config.yaml
n_kv_head: 18
norm_eps: 1e-05
positions: "rope"
rope_base: 10000.0
qk_norm: false
tie_embeddings: false
optimizer: "soap_variant"
weight_decay: 0.0
final_lr_fraction: 0.1
batch_tokens: 131072
Each number is 200 + 30 x the weight over its row's rms, rounded and kept within 0 to 999. Layers, rows and columns count from 0. The size before them is the row's rms in percent of the matrix's.

# q: layer 7 attention query, 576x384, rms 0.0246, rows 461-478, columns 192-383
# k: layer 7 attention key, 576x384, rms 0.0247, rows 461-478, columns 192-383
q461,104,194,158,227,204,156,165,212,205,234,171,231,181,233,218,229,169,153,227,202,203,214,161,198,184,217,207,138,231,240,156,144,196,195,187,182,234,195,186,151,228,186,199,205,245,183,159,158,160,177,159,190,182,193,182,166,189,195,234,236,194,167,207,161,237,227,172,184,198,173,169,237,134,174,148,226,217,209,179,193,174,160,195,187,104,229,224,170,196,182,171,184,202,207,176,209,233,206,182,198,145,209,206,172,203,203,220,196,161,197,200,195,204,266,216,197,249,178,176,185,168,188,236,186,177,201,181,182,226,199,174,136,215,169,235,214,136,182,203,213,240,233,178,181,171,243,192,192,211,177,191,184,212,189,191,187,174,200,223,166,174,177,145,172,205,210,212,170,187,184,221,183,209,220,175,192,211,246,123,131,191,231,243,227,232,120,255,223,231,203,196,187,167
k461,102,208,269,217,197,192,254,196,198,220,186,203,192,181,212,201,189,170,193,240,211,246,236,234,153,206,149,180,218,199,195,239,202,226,162,185,216,212,159,195,186,138,203,212,229,283,183,273,216,208,171,173,200,195,229,183,224,221,121,181,134,146,174,232,170,187,190,178,219,200,240,181,156,181,149,216,206,187,175,248,181,218,203,201,187,184,213,228,214,247,188,221,197,230,207,212,234,213,191,213,197,191,176,265,171,219,217,191,164,218,232,174,229,173,241,190,239,199,208,207,255,192,234,190,203,184,207,205,244,208,181,191,148,208,226,179,168,160,237,241,193,168,248,217,149,197,193,201,176,196,198,201,158,175,225,175,187,232,173,232,204,214,187,231,186,180,227,191,150,198,177,177,213,195,209,210,161,171,224,183,192,185,186,169,209,231,225,170,229,205,230,237,219
q462,113,204,190,167,176,205,230,226,168,217,183,204,210,205,196,211,233,151,235,152,187,246,205,154,176,194,190,203,223,185,124,199,265,223,200,174,231,249,233,228,229,188,212,184,177,210,209,210,127,225,121,261,186,188,228,187,217,233,169,183,260,225,178,203,222,187,213,191,186,195,201,191,196,170,185,234,178,194,236,198,162,195,170,200,181,206,208,225,199,193,166,180,220,208,189,215,191,175,214,206,195,213,213,246,172,252,181,174,162,184,176,234,164,218,186,171,199,163,190,230,220,227,177,198,169,200,224,185,174,184,209,206,201,280,234,188,162,198,240,165,180,167,205,190,180,240,180,188,167,169,171,155,210,277,230,185,167,217,244,190,196,210,257,258,215,211,174,280,171,171,243,233,205,161,209,188,177,269,188,264,236,120,202,216,226,217,189,219,182,182,197,188,190
k462,110,224,219,231,183,209,210,180,224,180,212,178,185,203,205,159,219,235,190,163,214,206,263,196,222,188,211,226,179,179,158,213,206,163,254,228,202,183,217,158,152,171,239,217,216,233,250,176,191,219,240,202,209,155,246,245,203,204,212,225,137,245,223,200,217,196,167,191,137,160,243,202,235,225,192,115,185,228,163,245,179,225,221,163,220,193,225,237,215,213,206,233,182,218,186,138,196,170,193,212,188,178,214,186,203,246,215,212,149,219,209,178,191,207,156,183,220,226,214,195,176,271,217,211,178,222,202,182,208,177,221,184,195,180,217,232,207,162,243,147,189,147,181,210,217,227,190,173,192,226,210,201,153,177,164,193,175,145,207,223,232,230,172,247,215,242,231,196,253,166,224,241,225,167,174,179,232,223,233,222,202,200,174,167,201,265,207,179,155,168,170,234,227
q463,108,205,144,194,210,202,232,219,255,241,182,194,233,181,176,201,227,175,193,209,179,217,241,205,210,149,202,232,217,260,217,180,178,172,197,200,204,181,172,211,181,195,212,171,176,212,147,239,205,190,257,202,202,217,236,195,201,259,187,186,179,266,162,143,201,176,211,145,217,204,199,229,253,174,199,243,213,141,183,191,244,136,242,185,208,196,158,200,182,203,173,179,171,264,246,187,179,197,189,195,280,248,199,210,241,155,186,182,206,225,197,215,177,243,160,226,187,231,185,207,183,220,231,204,182,225,214,197,195,217,212,200,205,168,185,229,233,166,189,179,234,207,184,164,201,173,209,234,159,197,226,156,226,224,198,181,130,248,198,183,184,213,160,177,172,140,191,196,186,201,205,258,226,239,167,180,245,194,225,197,172,186,207,226,152,207,191,172,147,249,190,217,163
k463,113,195,179,212,205,235,211,198,254,201,202,169,178,178,255,263,188,132,207,235,214,215,230,169,193,189,181,215,202,161,214,217,165,191,232,235,236,209,188,206,184,188,165,211,208,173,223,168,188,236,195,163,208,203,284,138,223,212,141,243,241,226,196,214,231,206,198,207,213,208,240,204,228,255,180,166,211,194,201,213,231,173,189,196,266,181,181,193,169,213,200,170,175,228,191,189,233,191,182,165,307,234,249,190,183,190,197,246,174,215,210,229,129,214,169,207,182,195,170,233,195,181,197,185,231,189,214,206,154,244,155,160,206,232,249,187,209,182,213,210,234,196,230,202,171,205,201,247,179,229,197,198,170,239,220,220,195,255,228,219,190,234,166,172,171,171,151,233,194,253,168,207,191,210,190,223,213,201,220,201,210,159,164,179,206,205,144,222,195,193,258,161,143
q464,107,204,187,206,188,215,169,211,193,179,235,239,130,191,155,202,219,206,175,168,183,191,200,174,192,165,212,165,210,138,209,199,224,220,201,199,176,208,194,201,192,212,200,225,166,202,206,188,151,171,212,207,176,210,159,190,152,194,267,196,163,248,204,198,174,247,195,195,248,106,224,158,187,229,214,187,220,188,180,194,224,254,195,223,167,176,274,208,181,161,182,181,229,234,195,205,185,260,259,232,246,157,197,180,238,180,200,164,215,214,190,221,177,159,150,198,189,165,174,190,186,183,259,167,210,194,253,260,237,213,213,200,213,178,167,246,169,212,187,203,239,186,215,185,199,199,262,131,165,232,148,225,177,218,174,208,203,183,236,175,213,184,230,229,173,257,182,211,201,230,176,223,222,206,152,147,194,177,190,159,237,212,223,242,188,199,195,245,166,225,212,180,215
k464,098,172,173,216,257,242,141,249,198,185,209,125,173,189,219,201,169,241,237,140,268,177,219,227,230,226,193,235,166,197,181,178,216,190,188,160,230,216,214,181,210,199,235,160,209,201,197,165,181,233,252,174,226,214,221,194,221,221,223,206,213,225,146,189,192,223,169,147,168,192,228,208,168,189,189,227,140,186,195,180,215,133,179,215,254,211,144,215,172,142,212,220,233,212,213,171,184,180,165,225,208,248,154,233,209,169,194,236,192,200,195,238,191,187,197,213,264,206,245,175,177,190,186,215,218,224,192,178,173,241,241,227,211,155,213,219,181,171,206,249,202,214,156,159,208,209,224,237,186,215,219,194,229,192,166,155,132,191,189,197,198,195,200,173,175,238,208,216,151,189,168,187,199,166,226,209,159,209,221,209,210,172,206,159,195,201,176,207,213,197,223,214,173
q465,107,231,186,196,169,208,269,152,233,183,198,215,187,222,201,206,152,240,155,264,188,177,213,243,155,197,160,201,243,236,190,179,229,212,192,214,214,159,202,167,252,167,235,243,226,224,191,209,240,210,181,154,188,147,216,153,188,143,196,209,237,231,192,225,197,170,215,223,252,177,207,222,151,234,230,228,166,208,156,220,201,178,233,173,206,217,239,186,197,209,228,203,212,195,234,215,194,159,221,207,225,168,184,171,180,200,175,184,210,222,197,182,178,187,168,137,164,224,208,209,240,218,172,187,264,296,173,209,185,192,203,218,187,221,211,230,186,207,233,176,195,234,258,260,198,176,216,171,269,203,250,184,241,160,204,158,155,156,251,183,237,147,224,242,207,189,224,169,193,234,143,230,204,246,152,213,189,212,161,220,152,198,197,237,155,211,224,205,197,261,219,197,202
k465,104,207,223,202,201,233,205,167,181,180,202,191,168,235,202,139,186,232,172,218,188,196,237,220,180,184,222,206,186,225,180,190,181,194,208,141,235,163,145,217,167,262,194,175,231,229,214,272,165,156,183,190,218,221,210,208,261,226,270,225,251,180,162,208,216,218,216,172,213,204,196,202,210,176,195,210,204,230,206,226,175,179,171,236,157,201,191,257,230,199,204,154,179,206,218,209,222,146,184,243,221,195,245,179,264,192,257,185,179,204,188,191,222,182,175,200,219,239,180,237,205,168,201,250,152,164,215,207,159,153,199,197,224,229,188,187,159,207,151,231,215,181,199,154,196,228,266,186,173,153,198,193,180,159,167,233,208,182,236,212,159,175,200,200,224,239,188,128,201,163,193,225,212,107,228,239,188,221,221,238,187,194,219,176,284,180,274,183,196,183,191,201,152
q466,100,163,216,275,180,225,218,142,212,211,183,211,245,192,204,195,186,221,197,218,181,177,192,211,256,174,261,174,206,203,208,239,233,166,189,206,157,178,216,206,227,235,211,173,192,156,185,193,193,232,225,177,195,234,183,203,207,190,201,223,193,215,175,198,202,222,267,229,182,154,223,167,183,186,154,225,220,194,230,225,220,221,163,216,158,151,218,151,225,160,213,141,259,206,235,196,190,226,229,240,213,220,215,214,170,217,199,139,200,163,243,208,174,243,199,235,169,210,185,224,202,198,172,202,226,156,241,193,246,219,190,216,192,219,171,243,194,225,148,205,203,222,231,189,153,159,219,163,187,245,230,207,183,205,253,247,203,208,250,171,209,247,204,221,279,240,186,216,189,215,248,204,214,189,144,236,248,180,245,210,200,186,163,195,177,232,142,193,245,210,204,218,224
k466,113,210,166,183,225,209,205,175,223,192,143,214,213,208,192,199,214,173,174,207,193,145,210,147,211,197,241,235,236,184,227,197,218,240,194,161,220,218,147,184,221,259,251,214,223,209,219,191,204,199,212,244,208,197,189,110,210,200,247,193,234,208,176,197,241,167,194,232,163,159,145,239,177,210,178,192,156,233,186,181,213,244,246,193,204,207,182,210,202,230,155,204,226,208,219,226,219,214,191,167,167,180,149,238,163,195,178,172,227,171,175,178,192,192,201,268,191,184,138,211,160,222,142,208,197,196,197,209,185,199,171,196,213,194,194,221,197,157,212,198,175,214,227,212,200,242,178,214,253,234,256,199,220,183,196,176,175,154,165,188,183,155,184,175,195,197,195,184,202,169,182,177,228,237,224,205,221,250,188,230,219,173,179,196,185,208,184,177,165,206,175,268,189
q467,091,191,247,203,200,132,200,171,217,171,202,223,215,209,262,188,206,136,227,177,216,221,172,203,218,184,258,223,219,212,213,182,206,227,201,145,226,183,146,239,169,213,191,191,236,200,127,219,232,219,192,239,227,263,220,216,208,196,251,181,208,165,209,189,215,160,221,201,162,254,157,239,168,169,191,193,208,210,233,217,210,227,190,185,210,192,195,204,247,213,108,220,194,171,220,210,189,231,155,160,158,180,187,195,133,205,211,171,196,218,171,229,187,184,204,225,192,183,167,175,172,198,159,218,193,229,181,142,192,166,100,160,214,199,218,120,166,215,134,188,218,233,161,242,144,218,235,156,157,205,202,180,173,180,198,252,207,207,237,193,230,255,193,211,216,158,200,185,155,218,168,203,214,225,216,241,195,176,218,187,175,218,168,222,215,200,217,183,241,234,187,191,213
k467,100,147,165,226,250,150,172,254,180,212,202,212,209,201,195,198,200,267,233,227,203,222,189,240,157,237,145,226,188,224,251,186,141,203,177,188,238,198,170,225,228,180,205,207,195,217,257,185,191,217,232,182,225,217,224,232,188,189,190,251,183,204,202,180,196,200,202,254,203,253,138,256,163,189,170,170,207,199,194,186,266,150,190,228,184,244,226,280,195,258,214,232,174,185,194,236,230,236,213,211,226,189,166,263,217,202,221,185,164,175,140,188,174,182,196,184,221,166,187,165,216,191,209,234,255,216,183,199,219,209,180,191,216,178,243,192,198,209,195,183,218,209,172,174,193,232,172,206,229,212,171,215,176,153,177,208,197,222,228,209,176,253,173,260,225,152,213,283,208,164,207,191,196,183,205,149,219,173,179,217,256,217,237,251,232,188,203,184,180,221,204,123,234
q468,102,234,226,176,127,201,243,225,228,145,212,200,204,251,198,220,220,134,238,205,145,210,173,191,149,170,207,235,163,179,190,260,196,150,234,199,210,218,217,207,179,242,164,170,187,200,206,191,195,159,235,215,227,233,180,226,214,202,172,144,159,167,228,166,205,191,197,162,197,259,144,198,194,183,162,147,185,219,182,190,211,188,209,197,230,217,170,196,199,197,137,201,175,166,199,214,208,216,198,129,167,151,136,206,169,216,221,213,221,199,175,151,242,256,207,184,211,220,209,188,239,192,174,152,144,206,171,213,217,169,162,227,206,198,231,174,248,186,226,182,209,191,185,211,199,254,208,160,233,161,242,247,158,232,197,210,217,187,210,169,193,230,206,191,167,167,219,233,172,222,190,147,178,238,237,204,179,207,217,203,192,157,191,144,215,215,253,217,194,159,161,182,241
k468,102,165,165,224,135,183,188,198,209,233,212,183,186,184,202,188,206,200,199,209,240,195,136,182,191,218,221,182,208,181,166,213,201,215,184,132,209,170,208,215,232,259,159,203,173,233,200,184,183,132,206,231,195,169,234,170,161,231,187,199,184,199,218,203,177,173,172,196,198,197,225,198,257,223,178,185,193,106,209,238,188,189,251,155,222,135,180,179,200,185,230,229,212,175,231,158,195,249,202,225,253,183,219,169,217,162,151,187,213,229,229,235,198,236,188,215,236,156,195,199,210,208,203,208,248,209,207,230,214,186,183,176,235,208,186,210,229,164,233,185,195,191,238,228,212,189,256,208,150,159,178,225,233,173,160,241,172,191,206,228,176,156,171,194,192,236,217,181,254,232,213,193,202,217,248,211,205,172,186,196,240,176,211,167,128,255,148,212,233,202,200,206,195
q469,106,179,183,200,191,222,163,257,135,209,213,164,234,205,198,219,230,159,232,190,231,201,192,180,184,204,194,211,207,219,146,189,184,232,178,223,131,159,219,152,195,182,236,181,219,206,200,234,214,237,207,195,227,212,131,197,207,251,175,222,194,218,199,216,254,225,179,182,161,203,218,241,218,193,160,191,196,203,216,146,224,168,194,211,213,249,208,174,154,278,202,233,249,207,205,125,186,202,196,180,224,215,202,190,229,199,176,216,173,193,263,180,172,203,242,212,252,156,155,209,233,183,190,246,155,174,202,222,148,188,200,200,185,141,184,156,175,175,182,232,209,197,202,197,187,172,249,219,207,216,246,235,195,215,246,220,178,198,250,194,155,246,234,230,162,231,251,157,241,147,217,202,176,137,179,136,189,203,180,186,193,198,157,200,255,241,194,174,152,168,212,202,219
k469,114,209,237,129,207,161,172,202,181,183,222,188,237,185,217,139,197,189,175,198,256,191,242,219,257,154,246,187,181,218,192,190,177,178,156,266,152,243,165,201,166,180,237,176,186,196,197,197,157,174,240,183,187,145,185,210,174,218,196,241,203,148,231,202,191,208,161,161,135,206,226,214,164,200,187,183,244,169,196,169,219,177,201,205,292,206,243,218,202,269,234,222,173,222,213,199,248,197,195,154,213,275,204,188,218,228,214,177,177,201,239,138,173,235,217,193,191,228,171,223,217,235,197,234,202,206,212,194,183,221,230,272,222,198,214,182,243,155,217,213,218,170,163,192,238,120,212,179,197,156,219,204,234,226,227,249,226,217,224,222,182,248,256,198,153,217,225,185,199,195,205,191,210,161,204,167,217,221,220,179,202,169,132,190,228,184,188,245,255,168,212,222,207
q470,111,190,168,158,259,210,154,233,219,236,167,199,210,267,189,237,207,202,232,179,252,179,235,247,188,135,210,224,206,220,188,237,238,192,219,191,229,216,208,186,197,184,271,191,250,211,172,241,188,205,200,213,201,213,210,193,206,228,187,221,199,213,209,204,190,142,170,160,188,206,186,177,219,176,232,194,210,208,223,170,181,181,230,236,197,296,153,218,182,203,222,231,295,171,193,168,207,148,201,160,211,162,176,206,237,189,150,288,180,227,206,191,226,136,196,225,193,194,205,201,252,206,225,176,180,159,125,207,192,160,174,242,203,176,252,165,190,219,228,222,204,192,198,184,166,180,173,267,153,195,257,183,213,195,238,243,188,168,260,224,217,195,197,245,184,216,234,245,230,197,154,178,186,188,240,158,207,226,215,140,224,208,209,196,234,202,250,246,191,157,172,186,198
k470,112,182,206,214,248,219,194,150,193,234,235,202,209,172,173,288,266,222,182,195,225,232,174,205,187,187,204,216,162,202,225,205,177,178,181,233,203,126,186,209,226,119,168,165,223,177,205,196,182,202,168,180,198,162,205,257,145,246,144,186,177,150,166,182,230,235,162,203,161,210,245,205,188,172,153,213,216,201,182,194,168,256,142,167,231,212,235,205,227,261,244,183,245,171,163,212,199,203,174,239,199,213,231,234,221,174,223,187,116,201,186,208,194,262,163,163,207,197,192,191,229,177,199,195,210,202,156,201,205,245,206,235,184,165,206,170,233,180,217,223,222,184,182,284,215,165,207,182,201,231,157,198,210,183,258,206,261,169,221,249,173,209,214,185,175,176,214,202,207,177,212,193,154,177,174,189,150,217,211,170,151,198,229,173,252,187,200,208,236,229,194,183,195
q471,099,187,177,156,225,177,170,212,163,189,215,197,202,205,222,192,167,175,200,181,196,218,213,220,188,212,233,188,277,207,220,207,175,241,212,202,182,201,201,208,208,214,223,166,168,189,256,188,208,229,210,216,229,191,210,165,203,253,183,192,217,255,190,160,289,161,227,201,164,245,189,258,171,170,203,183,199,176,244,157,205,252,223,135,169,157,245,203,194,233,194,248,201,157,220,207,142,199,184,172,208,208,232,211,220,165,174,185,151,240,196,197,162,211,165,220,186,193,218,215,152,222,169,205,127,206,137,219,191,245,259,242,210,142,236,184,194,188,164,181,228,233,197,196,213,259,195,177,188,156,201,223,198,224,171,247,215,217,210,190,174,254,231,174,189,178,235,195,237,191,204,185,208,202,200,217,187,235,207,238,200,159,194,171,206,183,219,205,247,202,196,181,198
k471,108,213,172,237,243,167,210,186,172,193,163,248,182,228,191,279,181,239,204,193,167,236,219,192,170,182,220,240,146,229,224,207,167,179,213,250,170,187,220,208,248,137,173,193,227,193,208,207,153,162,192,250,190,186,206,229,157,170,146,205,163,254,162,193,148,244,215,263,135,214,175,189,229,220,132,188,185,193,199,172,194,218,200,245,215,206,221,192,246,213,211,252,224,238,198,230,192,237,209,235,258,191,248,180,211,223,231,206,217,218,184,216,215,187,200,162,245,196,165,279,203,193,238,107,184,219,179,265,196,217,210,208,216,251,197,214,152,197,182,188,200,187,215,202,221,188,202,205,218,180,176,255,173,154,172,259,194,164,197,221,219,170,204,220,188,194,224,171,232,219,244,182,155,176,167,176,209,199,205,214,206,178,177,191,234,187,140,187,180,222,186,157,162
q472,108,175,226,148,186,193,209,201,243,230,182,195,190,188,198,194,204,209,237,266,265,228,173,169,170,177,151,173,227,132,236,302,194,209,235,237,203,197,217,171,205,239,187,196,198,156,147,162,193,193,178,209,255,208,238,208,194,228,240,152,235,174,175,219,195,204,231,158,175,175,209,231,223,161,175,254,193,228,222,254,222,212,209,194,224,240,168,242,229,198,191,230,203,253,249,246,222,209,188,167,164,255,213,218,155,190,220,191,231,190,259,163,157,206,177,181,200,186,203,182,237,228,152,150,196,251,189,177,232,211,223,189,188,199,208,150,176,197,217,236,212,185,161,170,208,167,168,218,150,258,218,232,175,228,263,214,247,211,195,194,219,232,201,224,209,221,206,174,213,187,168,228,136,205,266,170,198,168,157,188,190,219,210,203,202,148,136,155,238,245,198,158,200
k472,113,231,173,235,223,196,145,197,199,168,199,217,184,164,207,247,232,215,231,227,177,160,205,245,139,219,223,185,215,215,236,157,189,232,161,155,236,238,230,173,181,206,237,233,177,277,181,196,155,153,184,143,216,195,185,215,206,219,253,178,236,208,196,257,165,174,217,209,216,151,185,223,206,170,212,180,194,211,222,184,233,205,192,206,211,275,158,224,168,190,243,182,204,207,172,146,186,191,130,215,209,180,192,216,207,152,217,205,156,231,186,187,151,173,213,206,179,212,243,234,252,206,202,216,232,163,146,186,229,180,202,155,208,218,204,205,158,213,194,201,168,209,190,204,198,193,205,211,191,170,204,259,191,196,192,245,214,167,189,236,216,166,178,162,199,209,255,250,239,198,235,215,181,194,250,284,162,241,187,203,168,209,209,174,241,191,209,149,201,216,198,183,249
q473,093,188,228,207,192,189,229,167,177,158,271,140,208,202,207,228,203,205,215,234,183,227,208,174,184,212,235,181,177,267,193,190,194,217,232,194,128,210,158,258,143,239,203,214,223,172,197,144,203,203,225,205,245,245,217,231,238,229,214,209,218,178,210,129,229,179,161,202,223,206,224,206,237,148,168,170,216,130,189,206,210,234,216,186,216,219,175,271,197,181,252,190,232,160,170,162,221,256,207,284,210,205,216,193,154,228,224,207,196,179,209,223,246,211,222,202,231,219,179,148,160,187,252,192,223,176,212,217,203,189,159,185,246,213,166,200,231,176,183,175,248,192,214,196,196,201,200,216,226,173,172,182,237,227,238,122,176,204,208,205,181,172,213,155,158,184,271,232,200,216,219,187,192,252,196,192,208,208,166,158,244,163,198,186,152,182,211,174,224,165,208,250,212
k473,091,212,250,204,209,276,196,203,196,148,99,187,213,255,214,197,186,173,211,245,167,231,194,146,208,251,187,132,225,150,198,184,166,200,196,118,164,128,191,149,181,232,212,214,206,166,195,193,241,213,232,225,216,226,244,178,230,236,254,213,225,175,232,179,252,189,216,239,189,194,173,187,234,184,208,201,156,212,222,246,234,178,246,186,239,205,265,154,252,209,137,171,175,213,196,211,223,240,239,195,172,161,157,228,246,235,179,184,251,245,211,119,165,183,191,206,221,216,151,199,197,164,208,164,183,193,235,134,218,157,177,218,228,208,173,187,188,255,206,232,251,146,177,203,175,208,168,239,172,238,221,214,196,219,201,148,234,186,178,215,220,203,195,190,160,141,180,225,246,201,191,124,184,240,250,227,199,151,217,199,156,203,202,160,194,234,220,222,151,217,215,204,200
q474,102,205,168,120,154,199,223,159,191,203,233,220,204,192,239,210,224,166,214,242,179,203,198,161,180,240,202,178,249,208,205,197,221,230,185,171,170,220,178,200,129,236,181,197,210,201,248,177,158,173,203,190,235,216,212,268,196,168,160,208,181,191,174,202,191,192,226,217,140,217,254,202,184,230,148,199,184,216,199,201,201,165,217,208,233,192,178,209,208,184,235,188,236,171,237,216,213,215,177,231,191,231,172,151,175,206,173,254,215,236,183,171,221,177,182,226,246,246,186,191,172,208,177,189,193,238,216,199,164,207,173,285,228,241,172,177,233,220,214,225,176,154,223,172,220,182,171,245,194,241,177,202,221,243,214,173,157,234,201,255,201,170,256,147,209,213,221,188,250,196,235,229,180,170,188,198,224,177,246,139,181,184,239,213,196,228,205,175,272,198,221,201,251
k474,102,218,191,204,206,252,187,251,170,219,205,228,225,260,211,210,204,225,239,206,195,191,207,175,133,214,196,204,196,198,214,201,213,177,183,227,151,174,254,152,220,154,218,196,209,190,246,163,185,182,208,199,254,181,232,227,179,191,178,219,177,175,151,252,187,170,221,196,215,199,236,203,242,200,167,193,218,194,207,157,247,193,175,223,196,142,237,207,246,201,202,231,194,168,191,210,183,197,178,220,210,221,226,262,235,150,237,247,190,199,157,242,173,211,135,228,225,219,239,213,222,187,194,129,155,159,183,136,195,205,223,193,200,189,181,206,158,190,194,242,160,185,157,225,188,220,221,155,188,162,160,184,207,245,227,202,224,121,206,172,233,210,187,234,203,216,188,191,191,140,236,179,132,160,224,188,151,260,144,182,193,182,234,168,239,226,161,256,219,193,205,172,273
q475,106,175,181,205,221,232,240,219,214,174,239,199,199,185,193,202,187,268,176,223,196,125,240,184,160,214,185,177,210,206,202,161,213,200,248,223,209,185,210,280,227,197,172,266,194,256,194,194,160,187,170,155,212,190,155,207,234,228,157,256,160,192,222,211,178,211,141,180,197,205,253,211,159,220,186,206,192,225,194,198,200,212,192,197,183,241,211,192,166,218,233,222,223,209,191,179,221,149,190,216,196,236,206,206,241,212,201,123,204,171,191,189,164,215,232,179,235,188,181,226,198,225,152,231,184,170,169,210,210,157,183,223,146,134,175,189,179,151,248,161,217,220,190,219,167,247,188,207,206,197,202,194,219,223,256,187,183,181,166,253,208,211,227,172,202,272,193,174,230,223,173,207,246,179,261,189,160,189,189,189,197,194,224,233,182,195,157,217,225,181,153,190,275
k475,106,253,175,172,193,186,194,217,195,204,257,205,138,260,234,244,200,229,197,150,238,175,157,257,254,218,184,164,212,155,204,164,192,201,206,226,203,225,188,167,173,199,248,139,158,158,207,163,198,148,236,226,228,188,224,199,194,176,157,203,214,165,222,182,158,176,219,165,203,192,186,203,174,227,184,235,214,213,280,220,191,144,187,245,211,210,253,237,234,166,281,183,162,180,213,210,258,183,184,220,170,209,175,218,210,209,259,189,186,212,165,179,207,187,186,181,208,170,188,203,204,200,129,255,200,181,192,199,219,283,212,208,208,172,223,170,239,223,209,126,200,194,227,201,205,217,251,176,203,156,149,176,203,187,180,223,258,184,225,218,159,170,221,208,187,216,250,201,147,216,155,213,205,198,230,157,174,225,221,218,187,266,221,220,222,173,236,179,252,177,220,223,175
q476,107,226,182,208,209,196,230,129,170,182,214,210,199,183,209,191,207,230,221,206,217,160,181,256,183,210,215,174,233,150,206,246,127,142,210,203,255,122,194,180,219,209,198,257,216,257,242,215,170,184,210,201,196,170,159,179,188,238,187,194,158,167,192,217,166,217,201,161,186,181,228,171,159,186,248,210,207,240,223,245,236,176,153,239,228,209,199,191,275,234,231,239,204,215,180,139,241,169,220,185,216,241,229,207,196,198,117,160,229,246,213,203,137,179,201,190,177,196,161,241,198,235,200,235,168,201,200,195,154,259,207,200,141,236,196,241,196,193,171,195,139,153,160,156,196,188,152,197,137,192,177,198,187,195,258,250,197,163,166,184,188,155,167,198,210,213,194,207,187,180,249,212,191,194,184,189,182,181,190,205,224,193,228,195,218,146,182,211,192,246,233,165,171
k476,108,218,154,222,143,247,225,196,215,214,202,245,154,186,177,199,218,171,163,171,222,214,196,195,210,194,198,226,137,183,229,229,218,221,194,250,188,199,167,140,199,191,247,163,217,197,217,205,199,212,253,239,189,165,154,208,199,197,160,172,210,204,182,190,225,220,178,215,237,236,221,178,207,234,252,247,187,179,189,249,219,190,151,165,190,238,142,187,183,179,167,199,231,204,232,206,263,133,225,194,218,199,225,190,183,215,175,200,209,218,235,171,155,175,218,210,144,172,217,217,272,201,200,214,218,146,173,217,208,250,165,227,194,198,225,230,210,132,246,204,213,189,245,187,153,240,169,224,141,177,172,187,213,251,217,217,221,256,215,122,219,180,207,174,230,262,243,195,197,207,180,201,156,269,167,226,191,190,208,190,230,227,230,225,193,224,191,132,161,229,173,193,212
q477,110,155,159,155,146,239,222,196,203,194,268,235,202,232,173,209,217,225,228,182,189,204,177,102,215,181,234,230,192,189,271,199,156,184,206,222,173,199,250,226,196,195,244,221,172,237,252,184,192,255,229,219,195,180,192,244,206,181,188,177,181,222,192,208,237,223,164,196,270,205,236,186,256,191,191,193,187,197,167,185,216,170,228,172,231,223,199,236,187,245,266,160,212,202,212,243,219,173,214,216,169,196,201,165,206,183,209,197,167,184,219,189,254,189,176,212,194,217,195,174,177,219,203,211,199,171,188,183,197,197,217,204,186,145,273,143,240,224,155,219,138,209,311,190,185,241,193,216,205,223,200,206,212,176,230,200,187,278,173,192,226,237,240,190,209,238,240,229,182,168,259,211,212,239,172,204,134,163,192,199,187,271,123,200,193,206,148,202,180,199,210,176,179
k477,112,236,205,105,188,211,211,159,179,253,168,198,167,169,195,193,227,188,253,207,273,193,173,215,186,205,234,211,219,235,181,171,138,213,207,174,164,172,194,193,205,223,199,213,205,181,148,157,235,258,206,154,198,175,209,261,181,207,198,140,182,238,213,181,214,218,174,203,229,230,229,182,181,260,195,176,191,193,204,220,224,112,166,207,247,201,187,171,198,185,198,234,200,225,243,202,236,202,155,157,190,220,141,139,209,191,219,184,194,189,239,207,136,173,212,196,166,179,197,200,162,228,194,141,168,217,226,155,216,213,234,229,225,173,190,199,228,167,140,166,212,156,246,136,206,189,213,217,182,249,171,228,170,232,237,156,178,192,182,163,227,186,215,145,204,214,206,229,158,175,142,220,166,172,169,193,112,183,209,168,156,204,179,194,180,162,152,260,164,241,181,216,168
q478,110,167,218,199,215,155,194,169,181,124,156,199,251,207,230,249,178,225,149,178,246,206,224,241,208,223,199,205,222,238,213,216,241,185,185,225,210,193,230,187,219,177,240,177,179,214,225,176,193,236,228,224,167,255,194,242,260,163,234,173,198,197,236,226,210,221,234,147,210,205,227,228,236,212,232,256,177,166,142,188,195,197,199,227,215,164,190,192,221,171,221,236,149,207,249,220,201,198,261,227,160,148,196,217,193,175,212,227,203,266,217,178,185,206,205,200,235,144,215,179,242,206,180,231,168,215,253,181,192,250,180,193,247,155,187,195,145,230,153,201,224,195,175,236,224,235,172,175,161,216,205,168,196,193,215,247,230,203,163,220,190,253,196,238,272,192,244,162,141,237,228,197,279,200,193,166,144,205,222,268,223,240,147,161,230,176,218,202,194,186,164,220,232
k478,107,197,134,206,141,205,153,199,273,216,158,215,188,241,233,170,170,244,209,190,228,199,253,183,228,214,218,186,170,212,143,189,179,213,179,183,195,196,154,223,154,185,195,185,192,210,140,155,213,207,229,213,206,241,182,177,220,185,199,208,239,213,250,177,192,210,208,132,171,234,220,246,181,159,206,213,156,173,186,187,246,163,191,231,207,161,226,192,141,206,190,263,223,187,157,215,219,147,225,157,208,253,171,260,163,261,191,198,163,195,218,211,196,229,168,203,153,196,203,200,203,211,198,221,190,207,169,180,224,234,188,197,154,183,212,176,210,215,197,195,192,189,212,149,209,295,172,192,251,241,229,170,187,185,230,240,217,163,246,234,218,197,204,181,248,218,203,223,175,174,250,170,211,223,199,177,225,256,199,257,212,236,222,158,109,197,196,252,229,225,192,214,134